config = dict(
    n_layer=14,
    d_model=384,
    n_head=6,
    n_kv_head=1,
    head_dim=64,
    d_mlp=512,
    vocab_size=32768,
    activation='swiglu',
    norm='rmsnorm',
    norm_place='pre',
    norm_eps=1e-06,
    positions='rope',
    rope_base=1000000.0,
    rope_fraction=1.0,
    qk_norm=False,
    attn_scale=0.125,
    bias='none',
    tie_embeddings=False,
    parallel_block=False,
    init='uniform',
    init_std_qkv=0.0245,
    init_std_o=0.00463,
    init_std_up=0.0245,
    init_std_down=0.00463,
    init_out_by_depth=True,
    optimizer='cautious_adamw',
    lr=0.001,
    lr_mult_up=1.23,
    beta1=0.95,
    beta2=0.98,
    lr_head=0.00458,
    grad_clip=1.0,
    warmup_steps=342,
    schedule='wsd',
    decay_fraction=0.765,
    decay_shape='linear',
    final_lr_fraction=0.0,
    batch_tokens=[32768, 65536, 98304],
    seq_len=1024,
    doc_mask=False,
    train_tokens=776800000,
    steps=13375,
    dataset='wikipedia_en',
)
Each number is 50 + 12 x the weight over the matrix's rms, rounded and kept within 0 to 99. Layers, rows and columns count from 0.

# layer 8 attention query, 384x384, rms 0.0817, rows 0-10,64-74,128-138,192-201,256-265,320-329, columns 288-383
36 57 37 57 65 36 41 47 59 52 60 48 25 48 49 49 56 38 43 50 50 58 65 48 61 39 56 41 55 43 65 49 41 53 47 46 56 56 56 61 72 28 57 57 56 72 45 65 37 53 34 59 48 57 50 58 80 37 39 43 68 65 46 23 54 44 43 59 54 58 47 57 35 38 52 51 58 60 55 49 73 47 49 38 49 33 38 53 38 53 53 52 57 48 44 52
53 58 54 54 46 54 52 44 34 50 41 59 69 42 47 40 49 41 57 45 67 48 27 53 49 49 31 49 36 71 65 26 58 62 61 54 36 50 51 55 47 67 53 38 46 44 44 54 60 36 41 47 52 53 56 36 36 56 49 30 50 37 41 65 50 52 61 30 65 50 55 41 40 65 51 49 42 47 28 52 32 48 61 52 43 51 62 69 33 53 55 41 50 42 48 47
51 79 71 41 65 55 53 41 41 81 48 57 50 50 51 22 61 30 57 33 70 54 54 49 41 63 49 33 44 67 45 49 66 48 43 70 88 54 41 68 48 51 44 37 40 43 43 61 53 45 56 34 70 51 39 54 51 64 39 47 38 82 57 47 41 60 31 52 71 38 51 60 55 69 48 53 52 42 48 39 34 43 43 57 57 39 66 74 62 57 62 54 58 27 43 47
46 56 34 50 59 56 51 49 49 36 63 49 57 37 67 65 39 41 53 49 51 43 59 70 56 75 40 59 51 49 44 58 48 54 47 54 56 35 50 54 33 43 40 56 40 49 58 38 47 31 36 78 56 49 65 43 35 51 66 68 42 59 41 55 63 34 40 44 39 47 44 63 22 37 58 45 57 60 44 49 59 46 26 43 47 61 48 47 38 46 45 66 54 53 55 58
35 30 39 66 69 28 51 42 58 53 56 44 45 59 38 51 46 46 46 62 46 49 39 53 51 53 25 62 54 47 54 36 60 86 21 64 54 53 62 62 39 42 37 44 48 65 52 58 17 63 66 45 50 57 64 57 67 54 61 60 65 33 31 45 38 65 36 59 45 57 43 64 81 43 78 19 80 74 62 51 78 48 50 49 57 67 29 42 53 45 45 54 35 57 16 44
54 73 65 55 69 62 54 48 45 59 65 55 55 70 34 43 72 53 53 40 67 52 49 39 38 40 45 41 20 52 33 48 55 44 37 59 48 33 31 57 75 44 60 33 50 24 46 62 74 40 40 27 57 54 36 53 56 63 50 50 48 67 55 68 56 37 30 60 65 53 54 40 72 51 37 60 57 30 23 52 29 46 54 56 64 39 57 60 62 57 80 34 56 43 51 61
40 74 62 60 41 69 50 61 57 68 69 50 45 57 42 34 58 33 40 30 42 57 53 30 39 48 57 45 30 59 32 31 51 50 69 63 38 63 30 57 47 42 50 37 55 29 39 44 46 43 53 52 68 46 31 44 66 57 46 41 44 62 77 52 28 52 57 73 77 39 49 30 60 53 43 71 47 64 25 53 16 62 57 66 40 35 70 57 51 59 57 54 38 28 69 29
59 64 40 36 26 52 47 52 69 28 59 70 70 52 60 54 64 46 42 99 52 44 47 69 68 29 47 30 38 52 63 39 23 35 56 47 35 40 54 29 59 27 58 40 21 49 47 46 85 45 42 58 52 61 37 67 45 64 59 46 52 68 36 58 40 28 55 64 48 65 51 55 32 27 40 52 47 62 30 61 38 39 51 41 61 55 35 49 48 53 64 45 56 51 47 41
40 30 39 41 56 19 56 52 54 34 48 29 67 47 53 76 60 76 42 66 38 55 38 47 58 33 48 41 64 23 63 38 41 63 50 39 61 67 74 56 28 42 52 45 47 80 58 55 43 76 57 57 53 42 66 53 57 55 35 80 67 30 24 60 37 31 56 42 46 49 05 66 31 41 60 39 62 68 51 71 75 53 53 62 30 56 34 59 59 32 39 40 53 56 47 51
42 57 53 75 42 61 43 38 55 90 55 64 39 43 59 39 63 27 39 56 49 35 69 38 32 36 51 44 29 29 55 51 54 43 53 58 33 45 37 46 53 31 37 47 44 05 35 61 71 48 48 44 60 48 40 54 75 52 35 48 53 65 68 45 53 32 67 62 69 24 72 52 74 47 36 39 18 33 42 42 20 36 40 37 49 52 50 41 34 55 74 31 47 24 55 50
49 34 43 55 53 43 56 55 43 50 34 60 41 48 57 53 56 51 45 34 49 64 53 44 31 58 42 49 35 53 51 26 42 63 47 49 54 59 76 40 52 51 56 58 55 66 56 38 22 53 51 49 53 43 46 43 26 44 41 60 50 34 42 54 81 56 50 40 59 28 63 61 53 63 56 42 46 52 59 56 77 47 33 49 53 28 44 56 40 44 32 39 51 52 53 59
54 62 50 56 48 45 59 63 56 55 60 46 33 45 42 47 51 54 36 52 58 55 45 43 46 58 50 51 42 52 56 55 58 56 38 50 61 66 52 50 53 58 45 56 41 56 54 49 53 47 56 47 48 46 64 54 51 43 51 61 50 44 57 45 52 48 49 49 50 48 57 32 45 41 56 47 62 50 50 75 50 50 55 52 46 35 48 43 62 51 52 42 49 44 48 45
46 52 48 46 39 51 38 61 38 54 49 56 49 37 41 52 49 25 40 44 61 53 50 42 59 41 27 49 53 62 56 49 35 48 47 63 51 53 55 51 49 54 51 40 69 45 51 59 47 52 62 56 44 55 41 39 46 35 35 47 56 66 64 41 53 55 49 43 57 53 48 56 39 53 38 44 41 55 47 71 35 56 43 52 60 58 37 48 51 53 49 42 38 51 36 43
44 50 55 41 53 54 38 55 53 51 45 50 57 45 43 46 45 37 41 57 57 48 39 52 45 51 39 50 49 45 52 47 50 68 37 65 39 72 44 43 45 56 49 64 55 58 43 56 37 59 62 69 56 51 49 53 52 45 59 53 31 53 49 60 43 50 47 54 60 41 54 36 56 50 65 45 59 49 56 61 33 33 61 48 50 70 44 55 54 43 54 56 51 67 46 49
58 56 51 41 41 61 48 50 45 59 49 54 58 55 51 34 54 60 38 44 46 35 46 32 50 41 56 53 48 50 43 43 50 50 46 43 35 48 60 50 41 43 45 56 43 45 50 55 39 45 60 44 49 55 30 42 61 59 37 42 35 61 47 45 42 49 47 52 48 40 56 38 62 49 62 43 54 57 60 55 56 38 46 51 36 47 61 54 37 55 67 37 50 51 33 49
62 52 51 54 48 46 34 45 45 42 41 46 52 59 43 36 49 50 52 63 52 49 59 62 51 34 48 40 51 57 49 48 56 44 59 45 41 46 64 46 66 61 61 46 49 49 52 61 50 42 54 32 51 47 60 48 56 62 43 55 68 53 50 41 65 45 56 42 47 44 51 47 60 47 32 52 35 45 55 32 57 54 37 33 57 61 25 43 36 48 64 35 47 38 50 55
46 56 49 49 42 41 52 47 58 35 59 38 43 55 44 54 46 42 43 51 53 58 58 44 58 63 44 36 36 48 39 49 58 56 53 57 43 39 52 52 54 52 60 56 60 62 58 44 48 48 52 43 50 47 60 52 49 48 60 45 39 42 42 53 50 42 41 46 50 54 54 53 48 51 31 53 60 53 40 66 55 48 53 57 41 60 50 54 43 44 50 55 52 65 48 51
48 45 55 45 47 36 51 53 37 48 42 39 51 63 58 65 52 45 40 49 53 56 66 57 53 36 49 50 48 72 39 62 47 43 47 40 46 45 51 41 46 51 56 53 43 63 63 43 53 54 41 52 49 52 52 54 47 52 48 54 51 41 30 51 51 44 42 52 55 49 40 42 43 46 56 56 58 32 50 49 49 58 45 52 43 60 53 52 48 49 46 61 54 43 58 53
53 59 47 44 53 56 57 57 45 46 60 44 40 45 48 48 46 54 55 60 55 40 45 57 64 56 39 52 58 45 55 45 55 56 49 46 49 59 59 57 53 44 62 38 50 39 43 44 42 41 51 56 48 47 56 54 53 42 62 49 46 54 54 50 55 46 63 58 41 52 47 56 40 42 28 53 60 50 49 61 48 55 50 57 41 38 70 57 56 47 55 29 42 54 51 54
54 37 50 49 53 50 45 45 50 45 60 57 52 44 37 34 50 42 54 59 45 44 46 76 44 44 38 44 60 47 53 42 48 49 63 44 52 44 49 57 42 67 54 46 60 31 48 50 43 38 65 49 47 44 48 58 59 45 39 49 60 51 49 50 56 46 47 46 43 57 53 56 44 39 41 39 55 62 39 51 48 48 51 54 43 33 64 60 67 58 39 58 40 41 56 41
58 39 52 59 44 58 61 52 46 60 57 48 50 59 45 71 60 50 53 50 60 53 59 48 62 43 56 42 43 65 53 32 40 48 39 55 49 45 54 43 44 49 31 64 48 55 50 65 59 53 46 51 53 58 49 53 41 53 50 47 49 62 35 50 47 36 48 63 55 38 50 42 43 59 41 51 46 36 37 56 45 57 58 65 65 59 49 40 38 49 45 43 52 36 54 51
47 24 35 59 48 44 46 60 60 58 60 50 47 46 58 53 44 42 42 52 49 65 52 58 41 45 35 53 39 52 48 53 43 48 44 54 47 49 52 44 46 55 52 57 48 53 63 51 37 54 46 49 50 50 40 45 40 49 47 49 57 48 55 47 49 56 50 49 62 55 41 55 52 52 42 56 56 53 61 42 50 37 52 54 51 47 51 48 44 56 78 52 44 47 54 47
29 54 44 37 61 42 55 48 34 40 39 50 54 46 47 46 56 49 52 62 29 55 75 37 54 53 47 31 45 39 48 42 53 74 41 61 32 33 49 59 60 37 45 41 64 50 35 63 43 52 37 41 52 57 61 45 56 36 37 41 45 46 36 51 54 45 57 51 53 57 62 46 47 45 56 48 43 68 53 42 55 44 42 51 53 69 38 52 31 46 48 56 52 65 59 40
48 52 52 44 46 53 66 48 56 51 38 64 59 46 40 51 52 30 50 56 48 37 42 56 44 61 46 46 38 42 46 47 50 53 49 46 73 34 66 32 51 44 36 41 52 43 51 29 56 40 63 52 63 48 63 48 55 43 52 48 56 64 63 62 51 42 52 59 40 39 57 52 51 55 50 31 32 33 45 28 44 62 66 50 48 46 57 46 52 49 51 77 56 41 54 65
59 51 69 47 54 49 51 65 40 62 47 51 56 64 43 33 45 46 54 29 60 38 35 52 52 52 63 37 55 59 50 72 59 31 46 58 65 38 81 53 56 43 56 47 49 46 55 46 56 55 56 46 51 39 46 57 49 67 61 37 53 62 55 43 33 75 61 59 61 48 29 33 55 60 40 37 38 40 37 46 60 36 64 47 55 44 59 53 70 46 46 44 65 48 37 53
36 60 53 40 60 34 55 43 49 43 47 27 58 47 56 30 35 60 50 48 54 48 63 61 50 50 46 41 39 34 39 41 13 72 44 60 43 51 46 41 59 51 33 65 55 56 44 49 53 28 24 58 49 57 58 50 45 44 58 66 63 42 30 45 45 36 50 56 43 48 57 47 60 48 63 25 49 45 42 42 45 44 41 52 48 42 52 52 30 47 54 50 56 60 56 57
47 20 54 55 40 48 51 39 76 47 61 42 52 60 56 43 56 56 59 57 42 70 43 45 50 59 44 60 47 71 43 39 64 66 40 50 49 69 30 74 50 47 32 78 41 64 50 60 46 66 53 62 63 54 40 46 43 26 50 67 42 37 45 47 23 50 61 52 49 50 71 61 29 40 68 50 60 60 54 49 66 55 63 59 55 48 53 44 51 52 54 57 23 66 38 33
63 70 52 49 55 56 33 53 45 55 37 59 40 69 14 46 63 61 69 65 46 58 57 48 56 35 57 59 65 46 40 75 60 29 33 53 67 57 52 58 54 49 58 28 46 43 49 56 45 75 49 22 50 49 21 64 50 62 52 46 40 84 51 79 50 67 68 48 61 82 40 37 49 65 27 68 32 46 25 11 47 34 63 50 74 36 54 62 34 69 62 36 65 41 51 48
50 76 48 52 56 53 41 44 49 45 56 57 31 34 31 43 60 45 56 68 28 67 51 40 43 47 53 55 54 51 44 60 62 32 43 37 66 60 42 56 60 51 54 24 61 24 43 55 62 83 53 44 50 22 30 61 58 58 23 38 43 74 58 58 33 55 66 31 50 70 11 65 21 48 46 43 41 57 52 31 36 23 55 50 31 40 36 47 57 75 57 59 50 45 34 28
74 58 61 28 41 48 49 80 52 57 44 63 67 47 37 61 54 63 65 71 59 23 57 32 43 35 70 51 48 49 67 37 45 46 85 62 30 51 42 55 54 54 69 38 36 41 61 61 73 48 22 55 44 63 36 48 76 49 65 42 46 40 35 32 68 44 46 71 49 42 49 47 60 62 63 57 43 35 20 34 23 55 30 40 51 38 48 40 65 38 42 43 52 34 59 61
56 30 50 59 58 56 59 58 62 69 54 37 52 46 57 34 52 51 33 41 52 54 47 47 45 54 66 49 48 44 25 14 41 50 58 56 49 43 30 55 17 54 41 55 42 60 59 50 66 40 39 56 57 59 68 55 35 45 42 48 41 34 44 48 44 44 54 50 45 35 42 38 56 39 62 53 67 38 43 66 36 72 33 41 49 47 48 47 40 47 22 59 42 41 38 56
49 65 47 69 34 60 35 45 40 54 31 48 37 46 55 66 58 47 28 54 37 57 52 56 49 41 35 42 55 44 48 66 53 53 44 32 54 41 42 43 71 45 54 41 51 34 19 58 45 60 58 58 56 34 45 55 59 66 42 37 71 71 63 57 33 38 57 40 61 59 50 68 31 50 31 53 36 56 53 41 44 31 57 47 58 38 55 51 32 63 64 36 47 32 63 35
46 21 42 40 61 45 40 44 54 46 45 57 38 56 55 46 24 40 58 16 38 35 45 41 48 59 59 54 49 53 38 30 68 52 36 46 51 67 43 38 46 51 68 52 47 73 59 42 30 41 61 49 55 35 49 36 44 51 49 55 49 61 53 59 68 58 54 63 57 42 62 44 37 63 65 57 45 44 56 47 64 55 27 55 58 38 38 62 52 34 49 53 49 66 49 57
47 47 55 56 58 51 47 54 61 60 52 43 68 47 57 63 62 57 56 49 50 58 41 66 61 61 45 41 48 58 55 31 68 63 45 77 50 47 48 47 72 27 54 50 52 57 54 65 42 65 40 38 42 53 48 50 24 50 57 46 50 38 59 46 37 37 46 65 51 38 52 53 27 52 55 44 63 55 66 60 43 40 56 22 59 61 44 31 39 46 63 46 47 69 25 43
56 36 45 53 48 64 60 59 54 41 41 53 57 51 54 54 50 45 52 50 67 54 58 39 55 45 42 54 46 50 56 42 73 54 68 50 50 43 49 59 56 44 36 48 47 31 58 53 62 55 47 57 67 47 53 52 64 60 34 53 48 47 48 48 45 44 54 52 53 28 32 64 42 41 45 53 36 43 75 46 54 63 52 61 60 52 53 50 41 59 41 43 52 51 53 48
57 57 58 36 55 43 58 50 35 48 65 38 47 47 49 48 49 51 46 51 56 41 53 49 60 43 76 55 53 56 67 55 44 55 44 64 61 51 55 41 38 54 47 53 41 58 42 46 57 55 65 50 57 53 62 52 43 43 58 57 39 61 33 53 47 50 47 72 37 48 54 41 55 50 54 53 50 64 62 56 48 46 52 52 61 62 42 51 50 45 53 38 48 55 31 56
53 62 39 36 63 42 42 55 61 63 55 49 49 44 44 55 51 48 55 57 50 47 44 52 56 48 44 51 46 54 39 37 63 30 60 55 57 52 25 59 41 55 57 48 50 58 45 57 63 28 41 68 51 49 65 44 42 55 71 60 52 47 54 67 54 52 52 46 44 46 54 47 32 42 57 35 54 46 51 43 56 68 38 47 46 35 53 34 61 52 59 47 49 33 55 48
38 62 49 60 38 39 39 54 60 77 44 43 43 47 47 62 71 59 43 76 50 36 62 53 35 39 48 52 44 36 36 41 56 63 59 63 44 54 46 51 47 52 72 60 51 67 59 43 49 41 43 45 38 58 49 54 69 58 68 59 51 45 66 59 61 49 50 41 53 44 44 58 71 44 50 54 28 57 48 42 52 48 73 48 42 42 55 64 41 42 53 45 58 57 52 35
40 63 46 65 41 46 35 35 72 32 76 48 37 66 26 56 41 41 40 56 54 54 59 62 66 43 60 63 44 41 49 53 51 56 44 67 55 52 61 45 50 51 45 55 52 50 61 53 43 68 31 47 55 57 56 43 25 49 53 39 56 65 46 51 45 52 52 52 45 50 39 55 41 53 37 56 53 44 40 44 51 40 40 58 63 46 47 55 40 45 49 53 42 49 38 58
50 55 53 61 48 54 28 37 58 48 56 47 27 54 47 35 48 63 54 40 57 49 54 46 53 51 61 52 43 45 50 55 64 39 41 60 41 69 60 37 69 40 47 36 44 50 64 45 43 63 47 28 48 54 47 52 42 35 50 41 48 49 49 44 35 44 44 55 57 51 49 67 55 60 30 49 61 34 59 35 39 44 49 47 53 40 56 58 51 37 52 38 44 36 20 41
64 50 45 40 65 50 56 58 41 42 51 49 73 57 49 31 53 37 39 42 44 54 46 52 56 51 48 52 52 63 72 53 51 28 59 47 32 42 39 75 36 45 19 58 49 35 61 70 51 58 46 49 36 61 64 41 42 32 59 64 45 57 44 62 40 64 56 70 33 44 44 56 44 55 82 38 42 40 42 51 40 43 40 52 51 56 58 30 24 67 70 63 42 41 47 48
44 38 46 58 53 48 73 46 48 36 21 54 61 36 76 60 65 61 39 55 35 60 26 53 63 58 56 42 61 34 54 51 50 51 51 43 45 47 57 45 25 43 40 42 33 50 45 62 57 47 59 56 44 39 52 69 56 50 32 55 48 41 76 51 73 48 60 39 32 58 46 52 36 41 77 37 55 61 60 33 41 59 63 22 33 60 48 58 51 47 39 72 56 71 75 55
43 45 65 63 52 59 35 44 47 55 42 42 36 46 65 41 51 61 41 41 43 54 59 60 55 41 38 49 39 57 43 41 43 47 31 45 32 41 42 49 50 34 51 48 49 55 52 51 47 43 61 50 50 52 35 51 60 71 35 57 59 57 45 53 34 46 35 57 49 36 69 56 68 58 40 64 39 74 51 57 54 45 45 38 60 56 39 55 35 41 54 24 63 46 33 55
61 56 47 53 61 40 44 44 69 40 48 44 63 44 39 46 56 36 60 30 50 52 50 57 61 57 58 51 43 56 46 48 61 67 49 54 45 48 58 54 51 44 44 57 58 51 47 51 50 53 47 57 55 51 48 52 65 40 49 47 43 58 49 39 46 53 36 53 43 41 60 53 44 52 58 59 48 57 57 54 69 50 54 57 49 69 53 50 32 46 53 51 51 60 51 44
59 39 47 54 50 55 41 47 37 49 46 46 45 57 50 44 53 51 51 69 47 57 63 38 56 46 40 47 45 53 59 51 46 46 51 57 50 54 56 56 46 56 59 46 49 47 49 45 52 44 47 39 50 53 38 59 38 47 43 61 54 49 68 48 62 41 51 37 65 39 37 54 55 47 34 49 44 38 46 60 51 52 55 36 44 51 49 69 51 57 49 58 58 51 64 47
52 73 61 38 42 66 46 47 37 53 55 50 54 49 44 35 58 39 47 58 53 35 40 51 64 52 51 51 62 35 37 56 63 38 56 55 44 49 45 43 52 39 43 48 54 38 49 39 47 44 47 34 45 52 45 41 58 68 63 42 50 43 51 46 69 41 67 47 54 53 58 43 58 47 45 54 38 48 41 60 50 55 51 26 57 49 70 48 52 36 50 50 58 58 59 47
49 34 41 42 57 48 63 43 71 35 45 48 48 56 48 53 51 52 50 46 50 49 45 51 44 47 39 43 38 51 50 44 62 51 47 58 40 57 51 54 37 56 46 69 64 70 45 41 29 47 53 61 55 48 55 47 49 38 73 53 44 55 53 53 39 65 46 66 44 39 57 38 48 65 62 47 52 57 51 47 49 62 53 56 47 56 46 59 53 41 49 54 49 46 35 64
44 31 44 66 53 41 47 43 63 55 52 42 53 48 50 46 50 51 47 40 47 66 54 50 38 44 62 54 56 53 55 38 65 57 47 47 59 56 61 64 48 45 54 67 44 56 60 44 47 53 59 58 53 51 57 56 39 48 40 69 53 41 64 52 42 71 47 40 49 50 52 32 47 58 63 46 56 64 61 48 62 48 46 60 49 41 46 52 73 49 43 31 35 45 42 51
59 59 44 42 50 53 44 56 54 47 60 52 69 65 47 39 43 59 60 50 54 54 45 56 46 51 47 51 49 40 51 55 49 49 48 51 49 61 53 41 54 55 57 50 44 52 50 52 57 37 43 43 46 53 54 56 43 57 62 47 55 48 45 58 61 53 36 50 52 41 50 31 52 47 43 58 54 41 35 58 50 45 46 45 58 55 51 70 52 44 53 45 55 54 46 44
47 75 52 48 35 53 40 37 40 52 47 58 51 40 52 50 58 57 54 56 46 48 48 65 50 36 59 43 47 52 26 52 57 56 53 32 48 63 40 45 70 50 54 40 36 44 39 57 62 48 55 43 43 45 43 43 56 66 34 57 46 52 46 56 64 44 48 55 61 60 49 27 58 43 35 51 50 38 48 58 47 47 41 53 60 57 60 55 38 53 59 45 47 48 50 44
58 70 34 34 43 42 53 65 48 33 73 62 50 46 49 41 47 36 43 70 40 37 43 52 57 37 40 42 51 39 47 55 60 40 46 64 52 43 44 61 49 69 35 35 44 42 50 53 48 63 44 40 54 52 53 47 60 52 41 52 51 57 47 51 49 38 55 57 40 41 44 46 53 56 43 58 54 55 49 64 47 44 54 55 49 42 49 41 53 54 64 67 54 39 58 41
43 34 61 54 47 42 61 59 46 61 62 48 49 45 36 51 55 44 32 54 50 45 58 47 63 47 51 37 58 48 32 44 52 54 59 71 50 53 66 58 45 38 36 45 46 66 52 38 38 51 53 53 52 46 54 56 46 45 45 58 51 45 60 43 59 55 38 36 60 38 36 67 56 49 59 41 60 53 50 36 45 52 48 50 42 48 56 61 54 60 43 52 30 56 46 48
39 50 42 63 37 43 56 37 35 64 53 53 29 31 52 41 61 63 63 52 55 55 67 59 37 56 37 37 43 42 41 35 52 45 49 31 49 54 32 47 55 48 49 47 40 50 58 57 63 44 64 53 45 46 72 59 63 55 44 63 38 58 42 43 48 31 51 63 52 49 65 33 58 54 43 46 34 51 38 61 41 38 41 29 64 39 61 43 51 45 59 38 49 37 59 41
58 47 56 40 59 55 28 46 56 41 36 66 55 56 55 53 44 51 45 41 42 46 72 45 54 53 39 53 54 44 41 37 53 51 42 38 65 48 25 65 46 35 36 49 59 55 40 49 49 47 43 40 42 55 60 47 39 68 37 51 41 57 40 59 59 42 65 50 43 60 63 51 40 52 53 49 44 64 62 47 62 54 46 44 50 57 55 44 45 48 38 28 43 46 46 50
55 53 51 47 56 38 48 56 55 36 58 37 67 43 52 51 32 35 58 46 48 46 53 53 46 43 59 70 64 48 50 49 43 48 51 61 43 59 56 33 59 46 44 55 37 50 52 57 46 53 60 58 56 49 42 38 53 50 64 45 41 30 54 52 71 45 50 58 43 28 54 17 53 50 46 40 48 32 44 50 46 39 48 49 39 48 40 53 57 41 62 36 55 64 45 57
46 43 71 47 39 49 45 54 39 59 61 64 26 63 58 46 49 56 62 26 58 52 50 47 62 81 54 52 34 43 50 40 52 55 49 72 49 51 55 52 61 59 58 51 47 59 45 61 62 76 60 34 63 48 50 48 53 60 31 60 47 32 47 62 71 59 62 73 60 60 21 39 65 79 53 74 49 54 63 85 71 12 53 50 61 56 36 73 49 43 77 55 47 45 37 60
35 53 49 58 59 53 66 48 49 51 70 49 63 55 45 51 45 44 56 46 57 36 59 49 53 34 49 53 74 69 47 49 41 50 58 36 48 45 64 53 41 52 39 53 50 62 35 43 60 38 43 60 56 55 46 42 36 52 58 33 43 89 63 37 34 36 44 28 58 40 43 28 28 38 31 36 58 50 33 51 46 54 27 51 44 48 64 43 50 81 59 45 28 37 50 29
62 75 54 61 45 48 24 35 65 41 21 43 57 63 53 35 60 66 49 82 56 43 37 50 71 56 57 63 32 37 57 56 70 59 49 49 48 61 23 40 61 42 56 48 58 31 48 51 40 46 60 30 62 50 44 62 66 39 51 44 54 34 63 75 50 58 78 57 38 64 55 73 48 50 54 51 37 65 70 62 59 41 65 55 50 63 52 73 51 25 51 35 71 48 71 71
60 56 49 34 38 54 22 59 54 58 38 58 31 54 50 42 36 55 70 53 54 50 52 52 40 58 32 76 26 34 50 41 58 48 48 60 41 59 46 44 72 41 43 34 33 40 58 36 38 77 52 47 72 42 31 61 52 75 57 62 50 32 52 63 46 53 62 47 50 74 40 55 54 69 61 38 38 69 56 38 70 34 56 53 59 55 50 72 46 29 69 50 63 39 48 70
56 70 37 37 49 54 34 50 66 52 38 61 60 62 42 44 31 75 53 48 45 42 34 48 45 43 34 65 53 36 57 37 66 47 41 63 43 68 44 31 66 57 61 53 41 45 66 52 34 69 34 35 46 38 51 70 37 56 60 59 54 36 38 65 48 52 68 50 49 60 47 60 49 71 67 53 53 72 57 32 44 35 64 50 60 62 51 69 56 25 59 48 66 46 50 70
66 56 28 32 52 45 47 49 62 56 22 46 36 51 70 49 57 57 41 59 51 38 36 53 50 38 64 49 32 33 50 49 61 62 50 51 47 55 60 41 37 39 80 64 52 47 61 40 40 49 46 43 57 38 56 49 49 51 53 55 65 16 56 54 42 64 76 46 41 73 48 49 44 53 64 46 54 64 70 46 61 67 52 37 39 49 41 46 58 08 57 63 78 67 64 76
50 42 44 59 47 44 55 52 58 47 57 34 74 37 63 42 56 51 55 33 42 55 50 37 70 35 72 44 54 46 40 36 23 52 59 46 52 36 58 57 00 37 45 43 74 33 52 59 54 23 59 65 31 59 48 25 61 60 30 50 35 58 48 46 39 25 31 49 52 28 48 37 40 17 66 63 57 34 47 72 33 73 36 61 57 57 56 22 55 70 24 38 36 55 53 46
38 32 46 59 56 45 38 57 58 48 30 50 42 50 40 43 50 36 39 36 37 46 61 52 31 47 29 55 49 40 68 53 55 61 50 40 48 39 60 37 62 69 36 56 64 73 34 42 55 59 52 54 50 51 49 44 31 47 51 40 22 53 46 70 49 43 58 48 52 61 76 49 35 49 46 40 59 48 70 37 42 30 46 39 65 40 48 65 62 55 52 45 35 34 72 39
# layer 8 attention key, 64x384, rms 0.0694, rows 0-9, columns 288-383
46 55 52 43 40 46 39 68 40 42 58 41 52 39 54 45 40 43 39 61 52 57 40 60 51 54 43 57 60 45 46 57 44 51 44 42 46 59 63 51 26 52 60 46 56 54 50 43 48 48 56 60 49 54 52 66 41 41 49 50 65 57 61 45 38 54 49 49 45 49 45 54 58 55 44 54 44 49 48 40 42 41 53 58 43 57 56 58 58 52 58 53 63 53 37 63
40 48 50 59 58 48 48 48 58 60 52 48 43 48 53 46 47 48 56 59 47 38 51 33 48 55 66 44 56 46 46 49 38 49 54 39 36 40 47 57 42 61 40 53 49 54 46 56 53 40 55 41 38 51 58 55 48 52 53 61 40 52 40 38 60 47 35 58 50 48 42 56 77 44 60 37 51 41 39 49 59 45 44 28 57 47 42 43 54 54 29 59 47 53 49 53
49 47 31 55 44 43 43 49 34 46 56 66 47 62 56 71 48 55 45 45 37 54 46 32 38 52 46 46 46 47 40 51 52 46 50 56 57 44 60 51 60 59 56 57 55 38 55 55 43 50 46 36 52 53 42 51 56 33 46 68 53 57 53 63 64 47 62 44 51 54 48 68 61 35 43 51 41 56 40 33 50 50 42 49 56 54 45 46 38 57 55 38 28 56 52 55
54 54 58 42 50 61 56 53 56 57 48 50 49 33 58 51 46 43 56 59 58 46 50 59 42 46 54 50 63 53 62 55 49 56 60 39 53 47 60 42 48 47 48 55 55 54 46 47 55 55 65 41 38 43 60 59 49 70 46 39 65 45 58 39 57 51 38 53 61 50 52 36 53 46 48 57 46 59 44 43 61 47 62 53 44 54 44 50 42 41 54 65 62 39 44 51
55 29 53 43 45 50 44 59 31 52 58 57 59 40 46 43 49 56 53 69 68 50 63 49 47 54 42 46 34 54 59 64 56 34 58 50 68 36 47 63 55 56 45 50 60 55 48 39 53 38 47 74 49 60 46 43 66 64 46 55 33 51 30 44 37 45 45 50 61 62 40 56 35 42 61 61 48 45 55 33 48 37 53 47 48 29 65 27 50 52 40 34 53 37 54 46
45 59 58 48 62 55 54 39 64 71 42 62 63 57 34 45 50 76 52 51 58 62 50 55 45 33 40 38 43 54 51 32 52 56 47 55 45 55 65 50 60 49 49 47 61 56 44 47 50 33 57 36 51 38 41 67 65 64 46 64 63 46 50 62 50 47 60 62 60 50 55 45 49 58 67 52 40 62 57 49 36 42 49 66 37 35 47 38 53 54 53 41 52 47 58 67
46 71 61 51 69 57 51 57 58 52 57 56 49 51 50 48 50 56 56 46 55 48 49 39 37 44 53 47 67 45 45 34 56 49 51 60 65 57 73 46 50 57 48 52 53 56 55 67 39 50 57 44 48 43 56 55 42 52 46 38 68 68 60 61 47 50 62 56 65 31 64 41 59 46 43 62 51 45 64 51 49 43 48 63 54 60 43 63 26 56 47 59 55 44 47 55
37 49 50 59 54 58 65 46 34 46 62 55 56 44 44 55 57 48 39 62 48 59 72 56 37 54 32 48 33 49 46 48 35 47 50 52 35 41 45 38 59 59 50 40 43 47 49 54 56 43 44 41 53 38 35 54 58 52 45 45 60 33 65 31 29 31 49 34 20 58 38 67 51 56 47 43 53 49 20 62 36 61 70 36 43 33 52 27 49 29 52 47 45 52 55 49
49 38 50 53 42 38 61 43 38 57 59 56 48 59 54 48 48 44 58 59 35 44 55 64 62 62 58 63 44 44 61 65 53 51 46 49 55 58 31 45 66 37 57 39 45 42 48 63 60 62 52 46 63 58 45 54 53 34 50 44 48 58 48 40 53 59 60 43 45 63 56 63 48 54 65 48 49 40 59 60 57 59 59 35 50 65 53 55 67 53 55 44 41 54 55 53
41 41 59 58 66 53 51 71 50 66 70 41 54 53 42 57 42 58 37 55 52 46 48 47 42 42 45 56 55 62 50 39 52 45 43 53 49 47 52 47 52 48 64 69 48 45 50 43 45 42 51 43 46 34 45 62 61 42 46 44 47 55 53 50 61 46 47 42 54 28 51 46 53 58 65 42 58 52 32 57 64 43 43 48 37 58 43 56 66 73 48 42 52 47 44 48